config.yaml
n_kv_head: 6
norm: "rmsnorm"
attn_scale: 0.131
optimizer: "muon_variant"
lr: 0.0123
beta1: 0.95
lr_head: 0.00445
warmup_steps: 89
schedule: "wsd"
seq_len: 512
doc_mask: true
train_tokens: 1074000000
steps: 9140
Each number is 200 + 40 x the weight over its row's rms, rounded and kept within 0 to 999. Layers, rows and columns count from 0. The size before them is the row's rms in percent of the matrix's.

# layer 7 MLP up, 2048x768, rms 0.0723, rows 1373-1445, columns 480-575
103,218,310,220,182,192,131,231,202,204,139,253,141,249,233,163,166,181,162,177,189,196,193,118,187,244,177,208,189,169,205,240,187,225,168,182,216,196,201,178,213,179,197,221,174,160,135,227,192,173,195,230,205,148,190,281,162,151,168,204,188,192,188,192,204,229,174,258,217,176,188,172,264,190,267,193,147,162,143,166,179,249,146,164,200,189,215,145,218,144,166,181,159,225,234,174,211
100,160,200,194,207,140,190,192,195,166,205,229,162,216,239,232,156,150,202,205,137,193,197,132,187,195,209,247,179,280,261,135,221,178,157,205,225,152,195,194,147,117,198,208,149,211,173,239,277,182,248,153,176,191,256,148,266,212,213,234,179,235,265,181,169,231,141,189,204,164,244,205,171,183,257,153,224,249,167,188,250,223,202,182,244,123,208,160,203,161,255,229,219,285,195,238,292
100,173,180,105,211,180,153,161,196,183,240,207,200,157,195,290,266,212,193,181,201,234,175,172,210,241,207,174,248,169,188,256,173,240,198,95,197,208,177,162,198,239,175,185,177,141,255,179,221,244,209,166,189,208,202,226,175,95,228,262,186,223,244,210,296,222,204,252,208,199,254,228,239,245,128,268,245,146,178,203,151,195,198,191,201,198,260,245,231,223,229,225,201,234,193,203,234
097,178,234,154,151,163,262,231,252,195,221,147,129,216,239,227,184,215,142,207,209,203,224,202,181,197,207,185,131,217,239,221,189,256,135,228,207,190,221,309,140,158,184,247,135,196,201,177,197,206,137,192,188,170,137,232,225,203,186,213,209,200,231,196,185,172,186,208,237,191,188,124,189,187,196,137,243,97,217,217,168,138,158,221,274,236,217,168,233,243,92,181,196,205,123,177,300
099,216,226,150,186,223,180,171,193,218,192,208,234,151,139,238,236,219,175,206,159,235,54,136,224,185,139,217,159,252,250,168,203,203,225,206,227,165,171,178,220,184,162,119,193,116,230,204,226,174,190,192,178,265,228,149,162,195,181,176,137,248,209,198,267,251,185,195,232,203,230,112,197,222,165,159,252,310,262,171,226,216,191,238,125,169,153,243,160,259,208,197,184,212,167,199,286
096,135,204,256,244,191,230,245,211,212,250,147,193,204,232,167,210,240,207,184,187,176,140,125,178,246,258,151,179,210,155,147,235,144,277,212,230,213,230,124,279,231,173,160,118,169,214,265,182,248,199,102,279,215,186,191,209,167,223,242,147,240,195,180,163,200,132,229,206,222,190,217,176,217,208,224,217,126,213,213,120,235,202,154,217,253,211,235,254,150,105,280,300,114,145,182,208
093,155,94,114,229,214,205,161,220,207,240,212,239,143,187,285,216,230,194,232,129,169,228,243,204,210,144,208,251,205,164,257,201,164,190,219,196,176,241,253,178,232,191,234,177,212,187,236,250,241,256,153,217,137,126,268,181,243,237,186,190,230,147,181,157,144,282,217,242,193,176,198,215,184,273,155,186,221,253,189,168,201,237,240,250,221,196,194,169,207,196,292,227,180,188,261,189
093,195,209,248,208,211,174,211,197,186,230,185,209,240,199,167,197,154,174,242,149,188,247,207,171,220,249,210,184,195,229,252,215,240,145,161,176,181,198,231,292,261,174,286,264,172,255,207,260,179,230,205,177,181,231,186,167,243,171,235,211,191,136,199,175,241,255,211,249,126,225,212,199,214,183,264,253,247,280,165,285,189,218,187,189,244,299,197,257,127,254,190,204,249,188,201,239
101,189,248,214,201,232,246,209,170,86,185,242,149,172,235,187,227,239,207,118,164,259,112,210,244,184,184,235,200,162,217,273,237,247,215,252,171,244,235,149,160,175,193,202,133,222,167,201,207,287,214,166,162,198,158,229,244,195,244,202,138,198,171,202,196,203,171,191,193,222,211,273,191,202,205,204,261,195,175,217,173,238,216,189,171,264,261,163,237,200,176,218,178,268,146,185,202
098,187,194,186,240,210,214,160,202,203,227,229,193,268,240,208,184,235,187,173,152,223,186,175,211,181,171,217,204,204,228,246,169,194,178,184,234,230,268,211,174,205,258,131,108,166,205,160,130,118,185,209,250,187,208,105,160,202,143,169,234,89,151,215,129,242,208,238,115,147,137,162,262,168,268,306,175,252,166,127,193,191,216,167,244,279,213,196,150,191,149,189,242,215,110,237,180
098,152,263,181,223,186,230,198,115,231,220,214,223,150,116,207,209,250,170,248,186,147,147,198,284,178,78,177,177,195,151,191,191,186,197,188,186,208,200,161,129,173,164,251,88,213,170,109,145,214,240,231,242,207,173,287,234,216,172,250,130,159,241,153,249,207,253,250,230,270,211,207,169,217,223,162,173,154,217,207,185,261,156,195,200,214,223,224,134,179,187,184,180,240,268,158,218
098,239,196,268,277,206,275,161,223,242,176,144,213,127,152,121,158,216,200,218,276,167,242,119,148,197,236,251,263,217,229,181,174,130,229,232,225,165,214,189,140,211,238,223,194,261,197,108,181,178,157,213,132,278,182,221,183,181,247,229,202,191,143,236,165,216,272,257,166,190,243,180,226,175,169,171,145,216,197,252,213,264,185,170,236,215,186,162,183,212,197,118,194,149,209,212,301
105,215,200,237,155,173,180,240,142,190,127,179,117,261,177,149,109,167,176,263,176,153,183,190,175,172,265,144,218,113,162,235,176,181,172,212,222,147,237,201,186,158,206,166,199,179,256,198,154,218,167,152,220,245,229,221,139,215,241,163,217,288,227,203,213,202,225,232,225,193,218,208,119,100,182,164,221,218,176,180,194,234,203,179,203,162,139,251,147,170,193,187,172,176,278,206,127
103,211,192,127,154,176,250,122,264,195,186,216,182,255,168,175,262,114,94,240,240,116,147,150,196,247,190,169,173,193,223,144,195,226,247,217,151,135,175,156,201,223,171,268,171,265,215,225,222,217,195,122,170,149,197,246,137,182,222,194,190,145,204,225,237,158,177,216,168,221,171,261,179,202,196,169,152,205,220,212,253,219,230,129,163,127,199,203,218,257,137,185,228,195,203,232,169
094,178,180,262,235,198,273,169,217,231,212,237,163,163,155,192,186,240,238,166,211,212,196,125,240,209,217,216,192,230,204,190,182,185,127,204,138,215,206,275,182,251,255,175,230,200,251,216,223,240,113,188,141,178,190,225,194,231,248,202,119,230,142,196,219,211,209,132,228,167,189,245,175,218,225,233,112,230,270,201,193,208,139,157,189,174,206,240,189,243,166,215,148,161,164,141,255
107,170,235,210,233,224,191,272,213,185,243,268,228,238,259,154,235,156,198,253,258,224,130,149,145,111,164,215,214,196,235,234,251,153,184,167,254,184,221,191,213,161,228,182,272,242,221,192,248,139,171,210,238,170,232,231,194,193,185,175,323,219,222,287,185,217,250,182,179,188,227,135,216,128,115,176,192,254,189,174,98,146,181,172,153,189,189,194,161,185,242,201,214,188,272,211,254
111,243,190,165,253,173,183,182,111,204,188,239,249,200,201,265,190,166,273,212,216,240,198,198,187,192,285,249,279,239,215,125,201,234,238,132,147,238,212,160,229,196,224,215,198,266,189,203,191,225,262,233,288,195,159,161,209,238,209,238,154,166,214,196,240,205,164,206,272,198,230,183,196,221,221,209,155,222,181,170,197,185,121,231,144,203,232,215,221,189,188,257,172,254,177,185,239
097,172,247,206,109,153,162,218,244,183,244,202,148,211,178,233,208,275,175,255,296,178,190,209,150,220,244,193,235,254,102,212,181,281,261,252,187,282,239,215,248,212,226,244,220,113,241,216,232,288,203,274,200,142,201,170,203,172,193,123,147,234,255,150,177,113,228,291,205,192,176,180,190,203,183,203,119,210,157,234,262,208,205,283,181,193,279,205,181,131,249,168,170,209,222,274,166
099,235,201,207,172,242,183,222,245,287,193,175,167,144,193,198,225,227,286,191,218,200,210,212,165,209,319,169,209,160,169,253,204,214,190,261,233,231,152,104,185,193,179,218,228,191,128,249,181,175,170,220,218,249,207,264,163,181,152,236,233,194,235,191,211,246,239,204,174,218,160,146,252,166,233,165,257,145,208,187,214,255,224,229,168,199,223,240,179,189,152,109,184,214,139,235,228
099,213,143,153,215,119,268,189,243,237,115,139,292,250,235,184,234,226,146,165,191,202,152,203,215,200,226,210,318,222,208,210,112,188,127,237,232,222,238,183,201,203,160,161,184,193,218,239,218,285,204,247,180,151,174,218,231,168,139,280,237,165,282,316,178,233,237,211,138,197,221,140,224,180,161,225,188,287,145,188,196,199,197,263,205,268,202,259,180,209,194,241,157,231,171,233,168
102,185,159,125,176,198,259,195,196,202,174,197,214,245,197,200,204,194,200,170,228,161,185,176,151,198,234,172,261,182,188,168,261,208,220,180,242,239,269,210,172,181,184,285,252,306,175,193,192,160,166,168,227,252,107,266,242,138,198,145,198,223,194,172,234,215,159,237,137,159,151,173,188,191,151,152,221,145,241,262,132,168,193,216,204,201,225,186,259,160,288,123,288,209,171,268,203
101,242,210,200,220,169,142,161,197,223,138,185,195,227,139,194,174,199,181,157,172,212,147,216,210,205,166,209,173,183,199,208,199,221,168,229,217,253,250,182,164,160,139,167,247,183,239,210,226,89,199,206,200,206,253,213,194,220,285,213,250,166,197,211,246,171,202,214,300,182,276,213,169,287,206,98,212,192,216,119,224,191,160,115,241,144,239,191,109,204,199,293,211,206,179,189,223
094,218,197,126,160,242,270,191,273,232,219,202,152,206,235,166,153,139,151,255,192,184,185,209,229,157,134,237,289,212,159,171,195,136,182,231,128,184,174,234,163,205,164,234,204,281,221,153,202,168,128,174,150,240,226,148,217,149,191,275,211,152,232,219,178,256,222,232,157,205,212,197,213,237,194,200,172,185,221,235,253,225,224,204,195,172,190,226,188,210,211,175,152,257,178,137,238
098,145,221,182,153,195,287,262,194,170,242,167,182,234,236,228,232,176,218,270,217,149,228,151,218,222,221,235,226,175,169,189,124,231,178,164,173,202,204,129,275,175,151,215,205,213,143,164,212,170,158,138,189,292,298,224,240,177,197,209,186,228,164,110,124,245,198,171,295,299,182,214,183,167,178,186,201,216,218,193,119,208,179,228,219,156,159,161,173,253,264,225,166,177,182,207,188
100,183,165,182,179,227,194,201,199,242,189,150,184,200,154,184,178,216,229,138,243,186,202,150,218,187,205,195,231,260,170,123,201,246,225,198,250,231,139,213,211,201,293,163,177,191,212,159,230,214,178,257,224,98,289,189,162,143,200,220,256,178,185,208,221,196,195,202,187,257,174,241,226,262,287,147,141,183,283,175,253,197,172,250,277,192,181,207,165,191,180,219,244,216,192,163,153
106,258,139,235,162,149,222,205,224,187,258,220,133,178,168,231,215,209,187,161,239,131,251,203,211,216,146,124,250,204,226,278,169,166,171,223,223,193,155,102,280,216,207,264,169,194,266,257,185,131,163,190,175,198,218,127,195,243,199,248,172,135,174,194,237,155,263,202,243,205,164,232,172,194,162,184,147,224,175,215,172,294,277,235,281,286,269,270,202,211,195,175,228,230,143,245,180
101,154,166,234,246,189,272,199,229,214,234,177,257,177,139,153,254,188,225,108,227,167,222,233,169,123,206,243,178,199,215,199,232,226,179,185,205,277,230,234,273,175,193,218,231,229,256,189,160,257,193,145,146,229,285,166,163,210,303,143,129,213,239,194,223,240,240,166,255,203,166,273,169,182,229,229,205,211,145,127,235,140,133,133,104,220,137,162,207,180,244,146,228,229,169,157,122
099,215,168,203,231,250,224,164,224,178,141,320,194,219,192,226,156,125,285,194,220,189,196,128,172,175,178,256,192,223,174,184,188,219,221,244,265,140,153,173,165,262,195,142,167,220,191,186,189,217,199,197,206,190,168,241,237,173,220,248,175,221,237,218,196,216,160,223,293,176,200,252,253,171,193,251,136,247,226,166,111,214,235,226,126,283,231,248,192,149,159,198,203,203,197,228,174
094,204,187,199,194,165,162,236,188,270,232,209,282,172,210,251,178,249,214,206,175,167,175,157,235,210,229,214,196,158,176,215,235,184,155,93,166,229,218,170,253,209,241,173,188,135,159,327,199,235,182,174,175,272,178,226,214,159,205,177,155,208,251,199,266,247,197,178,185,164,194,198,155,166,205,189,224,195,229,281,209,288,199,202,196,169,214,230,291,245,235,174,200,255,169,233,140
098,250,168,196,250,212,249,160,225,269,173,170,229,229,126,218,124,192,174,174,151,193,208,228,177,231,198,122,137,175,235,185,245,108,223,236,244,240,236,239,151,162,235,136,110,204,248,216,198,146,232,185,180,154,223,113,161,169,215,237,147,256,241,196,228,183,123,191,214,220,139,210,201,209,192,210,215,218,192,173,264,148,200,236,136,140,190,112,235,275,263,222,165,213,190,242,118
100,280,170,212,198,166,178,252,310,149,203,161,144,115,267,171,218,155,188,213,188,224,191,204,231,171,227,144,194,255,238,212,243,210,241,271,204,195,158,226,183,171,199,175,194,178,279,236,232,202,232,175,216,155,221,161,249,163,203,267,185,238,287,314,330,184,114,126,209,180,186,246,296,155,229,194,186,212,238,280,83,186,142,199,217,195,201,176,213,258,258,178,190,182,252,228,162
103,172,180,287,213,163,154,193,163,193,167,130,201,203,245,230,164,179,238,215,192,167,236,170,232,168,121,213,198,197,305,246,210,193,144,188,227,178,209,135,132,190,229,180,172,232,140,324,152,175,163,168,143,205,221,200,235,242,187,197,231,251,161,174,220,223,186,252,192,194,168,178,226,195,205,180,179,173,262,161,141,245,190,219,263,206,212,181,228,164,148,205,247,189,246,154,135
103,155,138,225,168,105,217,250,188,229,242,222,213,256,250,286,250,151,217,119,201,245,178,174,277,227,202,210,242,252,163,169,216,158,247,172,204,190,243,170,155,159,260,211,175,176,242,229,187,247,235,139,253,146,218,264,199,153,227,184,233,184,239,164,175,243,173,253,166,220,215,219,181,244,183,234,200,190,206,273,211,227,169,176,207,197,169,179,233,215,151,189,142,218,272,155,253
095,221,210,227,161,147,194,202,107,251,204,179,197,265,158,228,144,261,218,192,229,155,195,207,278,228,297,80,185,224,209,146,251,255,249,177,203,212,274,210,230,213,233,179,188,116,173,256,187,163,174,199,196,191,202,129,174,260,206,141,148,200,207,281,141,213,228,229,172,231,87,248,159,158,245,206,274,191,232,156,246,156,223,245,188,241,171,186,166,206,121,149,212,192,214,172,216
101,243,229,157,157,235,161,147,224,223,212,265,192,239,232,215,169,259,149,142,210,234,173,327,229,251,107,183,217,243,231,245,221,188,195,268,205,212,219,157,256,180,213,222,233,226,188,164,240,173,175,193,178,140,164,169,264,214,203,290,157,115,153,211,229,208,241,153,184,179,262,250,193,198,241,194,193,190,235,222,159,167,170,97,170,192,205,118,154,154,200,241,186,179,121,226,234
097,169,161,227,226,166,172,164,308,182,119,224,171,183,267,121,233,242,180,251,144,203,198,222,178,144,290,210,191,231,226,208,219,241,177,162,178,212,157,193,201,201,254,297,257,132,215,200,255,187,211,170,211,98,291,194,184,150,177,229,170,228,198,231,194,230,166,204,157,269,170,255,212,242,189,160,245,194,253,195,256,180,189,165,218,260,129,242,202,233,158,160,171,177,118,243,135
105,231,186,221,186,240,173,239,230,135,245,199,154,135,155,216,210,229,204,231,260,216,208,167,166,230,209,225,93,228,186,132,156,244,160,160,231,200,149,284,106,157,236,248,252,211,228,247,191,169,137,258,225,198,182,242,217,213,170,267,176,186,227,79,200,227,137,157,242,178,188,180,147,217,204,288,199,208,202,139,201,183,224,236,162,182,163,171,145,177,162,235,142,205,205,212,278
106,216,177,203,192,145,201,99,197,171,193,195,175,188,277,197,158,173,155,178,172,161,197,189,218,145,231,190,102,161,217,203,212,239,159,165,195,200,173,227,215,152,178,216,194,223,256,316,234,265,192,232,200,209,182,197,272,195,255,230,236,196,153,145,251,192,152,259,225,239,101,183,176,177,212,272,159,141,170,215,193,199,183,188,246,221,188,191,134,178,180,202,213,181,244,235,226
100,132,232,293,196,205,226,201,218,221,222,236,152,203,202,165,174,217,136,230,163,200,218,168,136,235,163,202,186,238,203,191,165,208,209,208,155,198,264,174,207,179,260,158,188,244,172,212,271,223,190,192,160,201,222,200,230,208,160,190,176,206,125,219,262,207,155,177,188,167,209,216,98,182,190,191,260,176,171,203,172,240,197,139,176,254,180,250,278,187,149,148,234,147,170,198,128
101,144,198,231,156,168,179,211,186,133,153,203,250,147,169,153,148,224,214,171,155,165,206,232,274,200,297,230,131,141,181,139,203,185,242,178,127,181,146,194,197,207,269,209,177,231,203,128,232,174,214,256,226,186,154,186,249,177,300,228,234,189,178,143,206,177,241,152,188,214,187,183,207,204,172,223,229,239,205,184,265,213,97,182,181,144,238,267,253,190,178,272,247,253,175,248,172
105,237,284,244,147,241,198,231,166,168,169,224,207,164,295,217,226,145,132,115,229,200,200,189,208,254,267,243,188,272,186,222,203,140,230,171,123,198,164,190,142,214,178,236,169,281,194,204,231,215,168,235,187,128,123,213,188,228,206,117,144,180,229,176,248,149,186,163,266,166,222,212,324,187,147,208,147,207,294,230,188,165,300,112,140,208,236,249,281,201,206,220,150,238,212,285,197
106,229,213,120,279,246,240,158,210,151,163,221,177,236,185,162,173,253,162,222,145,241,283,249,264,232,202,239,230,181,120,182,197,197,239,179,197,134,138,189,186,237,223,204,244,177,146,221,151,195,189,221,160,240,222,220,182,169,270,129,215,186,155,215,191,240,228,158,209,175,128,237,153,305,231,227,177,144,261,161,161,252,165,166,231,210,238,270,163,187,149,110,280,173,204,137,187
097,186,193,217,276,216,244,182,115,136,240,173,205,228,239,156,249,118,209,243,189,114,167,198,207,162,224,208,206,234,207,244,169,154,222,259,197,182,180,218,181,160,179,104,146,233,185,220,215,218,169,234,200,284,100,203,197,224,217,236,236,184,256,185,269,138,204,160,191,209,252,260,193,157,251,219,127,194,113,133,210,221,149,186,227,206,211,220,247,191,153,156,212,252,152,261,181
099,200,101,183,247,223,240,192,175,179,221,226,224,220,257,197,197,231,190,227,215,185,147,202,184,233,218,229,262,258,188,158,168,195,173,129,249,225,236,209,234,206,158,155,207,180,227,213,175,159,231,150,212,261,219,186,194,216,196,175,219,224,234,221,224,253,145,165,262,215,144,255,258,189,145,201,231,266,204,184,224,165,150,127,232,155,136,225,157,232,260,224,122,273,190,168,153
106,245,131,258,229,205,213,170,188,155,250,162,230,197,177,199,163,189,232,157,158,209,150,190,165,167,158,202,154,163,214,210,144,187,299,248,192,194,194,159,156,168,180,160,185,228,223,256,245,202,130,209,214,200,200,231,229,139,197,200,253,275,136,171,219,198,285,166,210,225,133,147,164,195,127,182,103,242,257,192,207,242,245,274,201,184,239,205,218,235,210,251,244,169,179,172,213
097,159,197,164,293,161,169,175,211,208,239,204,176,218,183,244,204,108,149,184,247,158,203,152,223,248,185,179,254,172,190,269,96,150,158,151,154,113,208,185,117,230,116,161,169,284,281,208,128,199,215,232,187,207,165,225,257,114,164,154,221,200,97,207,235,179,200,248,194,104,125,242,194,130,245,250,139,170,213,189,187,135,227,218,250,171,164,199,195,233,237,192,189,146,194,157,192
100,250,234,185,202,222,256,182,298,218,213,189,226,192,283,213,222,248,208,186,229,203,207,150,171,134,207,171,240,166,256,242,216,250,199,195,196,219,247,217,167,146,239,169,283,222,175,134,156,159,245,180,196,228,157,151,185,225,196,146,131,200,237,109,129,145,158,206,242,262,184,311,184,205,241,136,144,217,181,226,166,173,200,252,237,190,260,161,216,208,226,194,188,190,176,227,233
101,198,167,264,160,113,181,225,215,194,176,224,266,219,189,230,229,195,174,231,161,191,232,241,280,219,200,152,177,244,237,125,194,77,210,192,193,153,243,178,186,249,197,205,102,120,215,104,165,183,138,250,247,211,163,198,154,220,157,138,179,210,177,246,205,173,177,226,157,232,151,182,270,178,150,222,189,177,198,192,193,235,165,176,149,256,221,211,228,182,132,183,196,175,162,213,168
104,193,216,197,153,166,222,235,172,271,250,216,180,189,140,218,196,245,204,216,179,207,126,137,191,211,299,220,232,256,257,292,197,257,234,230,128,170,68,164,202,180,166,241,232,189,204,183,190,245,119,107,210,249,153,188,197,184,249,181,227,191,164,223,146,221,179,240,240,168,162,217,241,116,194,171,197,206,189,184,117,230,158,199,170,197,256,193,182,134,171,226,212,175,96,156,191
100,133,165,209,158,109,189,231,216,254,230,184,206,261,214,158,226,185,210,97,210,278,170,260,203,237,234,215,150,131,198,198,167,175,172,206,223,215,238,180,206,195,172,231,199,247,192,225,199,187,233,226,151,247,272,121,204,278,206,154,206,176,188,143,162,165,211,159,86,178,204,198,201,213,163,175,211,158,247,176,210,313,233,220,256,168,222,148,155,236,193,173,204,177,203,190,134
098,128,214,187,231,183,202,175,196,110,207,162,189,138,133,223,194,148,245,232,225,218,172,227,241,237,196,126,199,189,117,232,138,110,238,174,182,178,157,215,187,194,187,217,185,191,201,239,163,198,205,226,283,236,231,203,169,200,195,196,133,196,291,209,203,163,179,222,240,180,214,116,235,129,226,278,206,271,232,97,179,214,206,212,186,189,205,190,174,226,202,213,139,362,213,248,192
100,265,158,210,169,139,254,219,252,242,212,247,179,148,221,231,181,186,173,173,273,179,196,218,259,200,263,205,204,280,215,179,228,217,179,204,158,266,202,161,209,169,159,214,181,153,201,243,188,284,232,304,173,264,246,200,210,181,228,235,134,157,177,159,246,165,167,246,173,185,190,201,229,241,252,192,155,118,237,150,215,166,159,121,247,275,169,173,284,136,231,229,153,177,250,137,208
103,217,204,221,258,183,138,162,159,173,170,230,253,199,142,267,242,160,236,153,175,198,242,218,172,254,236,154,208,215,184,134,188,221,187,171,161,166,199,247,131,125,207,215,252,183,180,214,117,199,144,190,174,219,126,206,156,190,171,228,255,203,191,209,218,189,213,264,171,193,245,197,175,241,203,264,186,153,245,235,224,194,210,203,200,181,299,200,247,188,173,234,158,224,216,224,222
103,206,149,183,196,242,209,157,217,202,212,194,235,148,175,216,169,180,262,287,239,196,212,229,190,180,261,241,205,249,208,179,180,200,261,196,227,244,241,206,235,238,185,197,226,184,199,186,288,210,192,109,231,220,159,220,187,193,205,250,200,151,203,134,252,211,175,230,214,168,244,147,187,213,203,304,250,255,253,167,168,184,146,229,296,202,189,208,195,266,114,220,199,191,253,197,229
100,202,143,128,184,256,260,286,281,265,203,175,233,197,217,180,216,263,291,179,212,228,180,226,141,192,212,159,184,266,233,235,191,245,220,212,221,265,174,196,155,230,211,181,203,162,179,237,230,205,227,220,202,169,234,217,235,198,233,176,208,242,172,123,209,170,145,201,203,180,219,211,178,147,224,158,206,164,191,235,174,151,260,208,168,177,223,260,162,156,289,231,220,280,116,145,203
098,134,173,199,256,276,249,151,197,145,185,189,186,239,158,202,223,209,151,242,211,103,192,241,166,205,236,160,194,256,177,198,237,185,249,188,170,201,140,205,194,227,185,200,210,218,184,142,187,183,154,195,288,179,130,287,180,235,219,228,209,176,180,265,176,184,225,149,224,253,172,209,175,173,134,189,199,166,243,293,130,200,201,162,220,194,150,204,135,196,212,164,148,212,243,240,270
085,202,180,202,210,187,236,178,120,186,224,234,257,220,161,212,235,158,184,207,271,281,284,169,216,187,216,150,216,260,200,248,152,235,193,99,229,193,172,174,258,195,239,208,125,165,177,147,252,167,251,270,219,253,158,206,237,224,182,173,216,184,206,221,197,191,299,219,168,217,145,212,201,242,244,226,208,290,204,150,190,202,192,168,176,143,236,264,209,119,261,162,128,160,224,216,199
099,241,130,286,172,193,204,253,214,222,276,210,293,152,200,250,189,127,172,199,191,164,204,151,169,115,107,258,260,196,194,189,220,200,165,208,152,189,161,166,217,161,226,245,126,169,216,235,224,234,239,219,187,161,157,187,157,154,243,205,218,187,207,178,170,228,185,197,118,225,169,181,211,127,147,255,130,196,218,198,184,196,214,218,167,197,189,239,223,175,242,184,213,206,320,198,122
098,238,183,225,194,253,138,187,294,290,235,179,189,191,229,233,215,182,146,249,215,194,181,223,148,99,187,152,231,189,155,165,238,235,157,209,113,213,219,139,274,188,243,224,261,191,179,274,229,167,221,187,174,237,224,228,206,169,255,273,201,159,238,158,157,187,306,217,124,246,231,218,192,230,175,133,204,170,150,160,155,221,236,195,235,218,264,202,246,168,191,149,181,178,252,134,165
100,187,235,183,157,212,178,177,218,177,218,226,231,254,270,189,276,126,191,200,169,188,192,225,215,200,227,269,234,151,180,181,146,233,256,212,211,201,151,213,175,185,168,235,236,145,157,165,187,190,171,227,180,197,251,129,234,250,160,184,224,178,328,208,230,151,177,229,236,239,178,113,156,104,134,218,200,174,233,183,236,258,236,256,202,144,204,157,217,207,234,238,212,211,163,248,113
102,77,245,232,213,132,201,248,210,158,254,197,217,154,158,228,227,220,215,227,221,193,210,219,127,170,185,158,220,269,177,166,118,217,214,186,181,214,171,231,212,131,148,236,189,205,258,156,263,226,175,123,222,169,265,164,193,222,215,250,193,214,255,145,209,160,220,198,211,155,225,183,181,193,167,247,114,133,217,237,171,208,155,264,194,159,210,214,166,215,198,190,168,267,184,195,152
101,189,123,184,195,210,207,216,141,163,253,233,248,213,229,188,256,158,206,186,197,278,168,182,165,220,240,215,172,163,223,229,188,210,171,322,170,194,224,146,144,173,186,146,206,233,158,221,176,160,245,215,145,164,215,262,219,185,174,218,177,173,176,189,235,197,290,170,273,198,268,129,209,262,249,170,178,219,206,257,178,185,192,202,176,175,218,157,218,193,129,280,169,212,152,242,255
097,212,242,202,244,110,123,253,252,166,232,231,181,204,185,170,183,164,252,228,137,162,179,137,160,185,207,194,207,194,184,188,222,197,240,216,176,207,206,240,247,229,233,246,129,231,171,192,205,168,209,259,178,237,224,299,200,120,168,263,159,188,166,206,113,181,220,180,120,231,245,246,158,172,151,201,280,250,230,260,144,257,152,213,232,238,162,171,162,214,228,172,153,162,250,138,155
104,244,188,122,223,213,140,219,212,228,216,255,121,200,245,103,134,208,191,194,105,268,206,158,180,246,195,133,229,240,161,253,238,198,227,135,209,213,236,217,194,193,186,268,174,220,262,240,136,197,182,219,178,190,333,207,154,187,219,283,187,215,242,135,226,242,149,199,236,144,100,219,225,258,218,231,186,160,198,191,237,199,182,231,178,192,157,254,122,215,191,222,172,149,184,248,152
099,193,145,172,254,197,336,172,211,194,124,141,284,198,123,249,166,223,231,174,173,206,236,158,193,203,267,176,152,146,206,252,189,221,226,197,200,196,104,238,171,166,132,171,190,239,248,248,198,205,158,156,197,131,210,160,187,139,236,210,181,218,256,174,237,166,152,149,181,146,148,193,261,168,234,191,252,194,170,184,245,195,228,166,188,189,209,193,241,245,229,213,146,162,120,167,190
101,239,118,220,251,244,230,191,219,106,145,162,335,218,268,168,224,214,209,209,207,213,220,250,164,212,241,201,201,175,258,168,156,212,233,153,199,214,134,272,185,184,214,204,181,178,183,142,173,183,126,193,229,197,202,227,201,160,233,184,124,203,199,178,131,204,191,157,131,139,155,207,147,190,182,145,230,101,231,180,218,143,196,223,188,218,244,212,136,262,309,248,213,187,222,186,212
113,203,191,175,165,224,256,186,295,211,244,186,309,228,189,179,143,238,179,158,193,179,220,164,198,221,205,253,141,163,281,203,177,213,185,240,194,172,197,276,221,193,174,211,136,211,189,168,158,189,191,272,195,192,261,190,173,181,231,164,184,223,184,231,201,198,190,179,142,235,162,229,124,237,162,211,187,183,195,220,219,165,275,240,214,284,90,166,201,193,252,231,166,164,138,210,242
104,212,138,180,182,179,137,211,207,231,225,196,189,240,154,260,225,215,232,193,219,175,240,149,261,276,179,153,171,174,207,191,79,197,143,223,157,233,188,198,116,153,322,179,183,212,162,161,178,161,198,236,133,178,194,140,260,210,249,158,153,202,189,141,145,230,244,200,226,179,241,216,219,217,216,169,225,228,196,234,227,208,258,258,166,255,235,200,171,214,245,193,187,223,208,194,227
105,127,296,193,168,248,227,151,177,216,204,179,234,157,153,161,184,258,248,160,212,204,194,246,203,167,257,197,239,196,184,183,179,259,303,247,199,152,190,189,143,187,262,213,189,221,181,149,203,212,179,210,260,146,208,199,212,211,175,125,177,144,142,221,206,179,150,214,199,261,176,216,239,191,189,218,145,173,241,213,231,199,282,188,249,141,108,173,171,129,112,199,216,191,194,219,186
104,224,155,189,227,131,255,209,181,176,198,241,215,211,231,226,215,207,158,278,211,204,190,207,143,203,176,217,190,279,207,178,249,127,217,231,222,194,191,182,163,203,256,147,178,234,155,287,249,210,250,221,233,223,234,261,291,196,110,135,135,239,213,258,205,200,119,252,195,205,197,153,183,201,249,162,150,202,182,255,167,166,203,275,191,247,205,164,227,284,144,237,212,194,211,182,153
095,267,180,251,168,162,193,172,167,216,231,260,211,136,254,278,177,220,174,127,199,254,140,200,202,227,219,147,264,289,183,213,122,212,188,146,205,297,174,207,179,157,156,137,213,132,188,204,160,198,241,193,109,172,239,131,243,244,261,121,210,237,195,165,168,196,149,153,245,191,138,165,180,134,190,113,218,254,196,157,230,157,223,130,239,251,176,196,211,188,223,221,192,189,208,197,204
092,237,144,237,247,158,186,183,178,182,199,184,175,227,244,186,220,171,237,158,218,146,288,223,225,216,175,245,202,188,160,245,172,244,181,146,178,209,203,214,220,230,170,241,132,242,203,279,249,238,144,208,207,221,161,209,190,189,169,201,225,237,256,125,220,169,216,259,204,142,189,187,165,241,153,180,156,167,237,164,229,120,227,133,188,249,212,229,136,216,193,145,168,204,267,211,236
094,210,257,188,137,234,164,143,185,184,178,217,248,218,140,192,183,195,212,191,253,229,170,244,231,235,213,170,204,237,102,184,191,345,223,244,193,197,219,228,138,156,217,203,224,237,155,164,192,244,211,133,187,103,179,203,192,226,148,263,249,231,244,249,231,196,211,247,225,268,187,199,213,172,231,179,227,224,175,162,212,176,244,189,221,193,164,139,240,235,160,208,173,155,228,206,234